Weights of a small transformer language model: capped logits, a variant of Muon for these matrices.
Each number is 500 + 50 x the weight over its row's rms, rounded and kept within 0 to 999. Layers, rows and columns count from 0. Numbers have three digits each. The size before them is the row's rms in percent of the matrix's.

# q: layer 7 attention query, 96x128, rms 0.316, rows 0-9,32-41,64-73, columns 64-127
# k: layer 7 attention key, 32x128, rms 0.294, rows 0-9, columns 64-127
q0 156:493533420496565468425597521392430501418546534510582463444422475525468513529508512411513493559464584560528462404474504496568525545486508446493481496565423526384482493596544444489472516550531528
q32 054:553586475449475626447490440524410456505533517535475495463438545549576505525514447555436413524444566405564484434549526494490576400630411462512601492474489505421492476546522479459484516512461577
q64 091:485530478540520513527477481388548518417527570495460546518419448605432580474540492410435495535482568495580562398439504540563577561497452478485481463454479568491365467498494426531533473528498509
k0 049:490596476498551436499481489551492437606472456514501489398517409461501504480512431564521451532456451488467461599432470509465452444436585508544523494603579548590627541498536519475499479566483458
q1 076:510493494490438568541615557541467452501561514476517460568482445479450435486477495539534488426532466455529536456583438453422444534541519444466497549447526448605549508405508497583496553567575549
q33 080:441517495607550403497467512415435572483476553472440532460480492516429523514443451443505523475480436561503547558517526491461515608522552560425425511527506492572466483434488497557379506466545514
q65 090:431514506511580442499556469469495443526459530510539483432525446484462434595454495449485551482543505557519546452560540413454471579531585446498416558545494506519491496563502422557429505426567550
k1 097:502514511468402546519559469534524599572567431463388505547491487464537485453473523517458491404567504486581506491598408476474455474558451544557522511528479499571543484522472521587486549509508468
q2 087:478508448431532452511611439511515452542507518496509491504490548548453545454471471623475495469415549443455518533498468499390447543512479512527479506536558468602458495396578580502548553516534508
q34 108:508448462507468516554469460559604478482449387539531544608605563525468469520500577615471440499470511506468504438481425505435470446484464553465466540514533572586433552527488541535543470484483419
q66 115:507457491544518508552534480566487542536488428476470457530531488516455452496596535577499418486478532423563454487546504494402504456485445491498462499475531432474530479554569562528627569519468553
k2 088:563432521466438546616420469572471546564448471385502473509548478527377449510506562541545513488584491498595528493486405539408469534558523472526486497522506485551525496529528561536510520484502628
q3 121:524586525527465505470455445620622551545498506485435531566482568459543473422511467496416478476548526410427532612506525545503478471459518533527579452496516462484508527480458565421483443410470501
q35 118:480602577489531489488484516501418464518579518477445513476477584510554489461553538520456451402581575450478421526529535457602526471454506432508485513499524497517500512528476588520557457414509566
q67 124:462525533501430498573434472502529545495583539397443514513567553438534528385564416520481544484562508405450492583484494516641482523496494531505514507485513482461451478520497551512565459475486449
k3 100:435454560429442552493455445526476502506505472498402527528503470483557468489516569575531585369532479479573551529519474490446463521569493489531466545504573484533515502470451573554494493486484549
q4 089:458479500400416526513414455558517530511533527380365474520475493524471519426482513595437554434455488501594491533550386508453424495486377422552524555503587459542441569530518524475534503422607530
q36 119:439433531476419470515481472497419561613591555397427442459466421457505472487511517568476573468573509472612488530531404480457452437445461421560519585555537440566511522492532548463495449428475545
q68 111:486470564379527548529554445486481560558544551417438428502427510540435463488557483527443589510479484464555486509544379409427475448533410467477546563551553401576451477419500531528544496502629519
k4 108:543491524485517538639401448582454531544468448447495493517540478478494442527488499543488584415549436467551518530530431487424400464496513526606525611524537430560564539475455541518525543465549565
q5 118:535534458569560472509566522420431452397518492605546498490461443607488521572481483527511425560420527526558470413435540469498573502572525527479413501545445586470499477510549448516489561582473466
q37 111:517558450511591504577557543500531419419465490595592507558521495558542520529603502480507363582528581499379531483428560515528560512555524485418469485527471608476475522538417433502488502531472469
q69 122:593557433519526470474601528521454508400521536534525481530484510523538454549627509578521385607432556476448470428446513467513523447539503449472499464516486578515561529518478440444479555618422448
k5 134:542520456507512464405623490458531444457498491552578439417501560487490577511499467459526350585411549541467510481506527549540523483436467482469475410489430569515409564596528453449502475572480468
q6 084:437631490539424569558458486416540519499614532471409522503461555536504529547487522474483505459499491481645576503551479450480465533488401527521500474487455477503507514465504460514418479527483506
q38 092:515547496523485574482508486405548494607554541462462486467483475563507506466517560401497492521495493556532604503441454492488468564481500489413527516627481546486450513504480512482538455485575522
q70 110:544483465444475529442602461494493481499541535443565469494452538563516457487592528529569538516530556493514497510449553630510487460427535434489525475540488536483548513539553425507546541537418563
k6 081:496559498511536445607449516479448570503551511463518567502584491573470465502487407504484537548578480435462532514524455510510509453572501483512480515465606467499630522435479470474448513507492554
q7 085:532486483541533477514528541465478526650458530489437439407506478542535399555494520515515459487516470504430466550486403450533404567457484541514560540522511553523487487455531529550500538542595492
q39 104:575597535462552438517498424458449540663519461480426540475416537514486551525526456467492492443486527482529427520506426581556416468511510487575538484614481469495410540474504485525516485507557443
q71 107:546544545536472478505514538426394439496560527535512427512549447520443491503504535439560460573522480538468487472523468471575484533513508435489439484467571485586528503468490470474497558500559535
k7 107:463422580539515547507543498505531435577542511508488458461566487494486471413540450590503521500537445462553424395459502517444476516415522472544489460481493468592523569488502496474621512643580466
q8 114:514463475468587512446559541385417476427522522529550457491416463473458505583492498425492529577468526598527506416471485509573573512478533435462496484536445556444469495584548435449507462548512541
q40 054:591511480523452523486477457574506569571459452537434524590487538514452422611518541542432428570421507559467492514416491566441549472459535559433574471486468552488498508449485515465600530490490476
q72 094:584565477440445543431525592509542518522587478492504455457459454497571413474483516508497457443509543523538531458467437462495507480481530517512508516481506565608485590504491461561440473645537467
k8 145:580525502517509494460506478468469509451507539504589472474446508568508466561571475449546417599478500530456499419456580566514567570454509498525493441487437490446491498580520473463499509538545499
q9 129:462464476499543505480527580437385514366519482519566437469427422575521515574537516456507523503474544547537512421424459461548538511485527456519477540509419556458501470517549418538496523532522503
q41 074:527583542459514492492550536428377458600569559406505423371398521455551537432530425477506493485545487462492497594547494421550521495503490449484496529455551436467488427510494455533456518574549562
q73 108:522523447520559474509515528389462448430555579461495457437407423545556526563482508405487487472475518580538549475458541463499593578481534463449472540501489540482454500488462444480441457471556561
k9 092:543527474527536484521574481468580479456461560558559496470497445539483424569581461447545402617494511488481531476561471503527533547533503513500488483524411572506530534609534440469497502558520499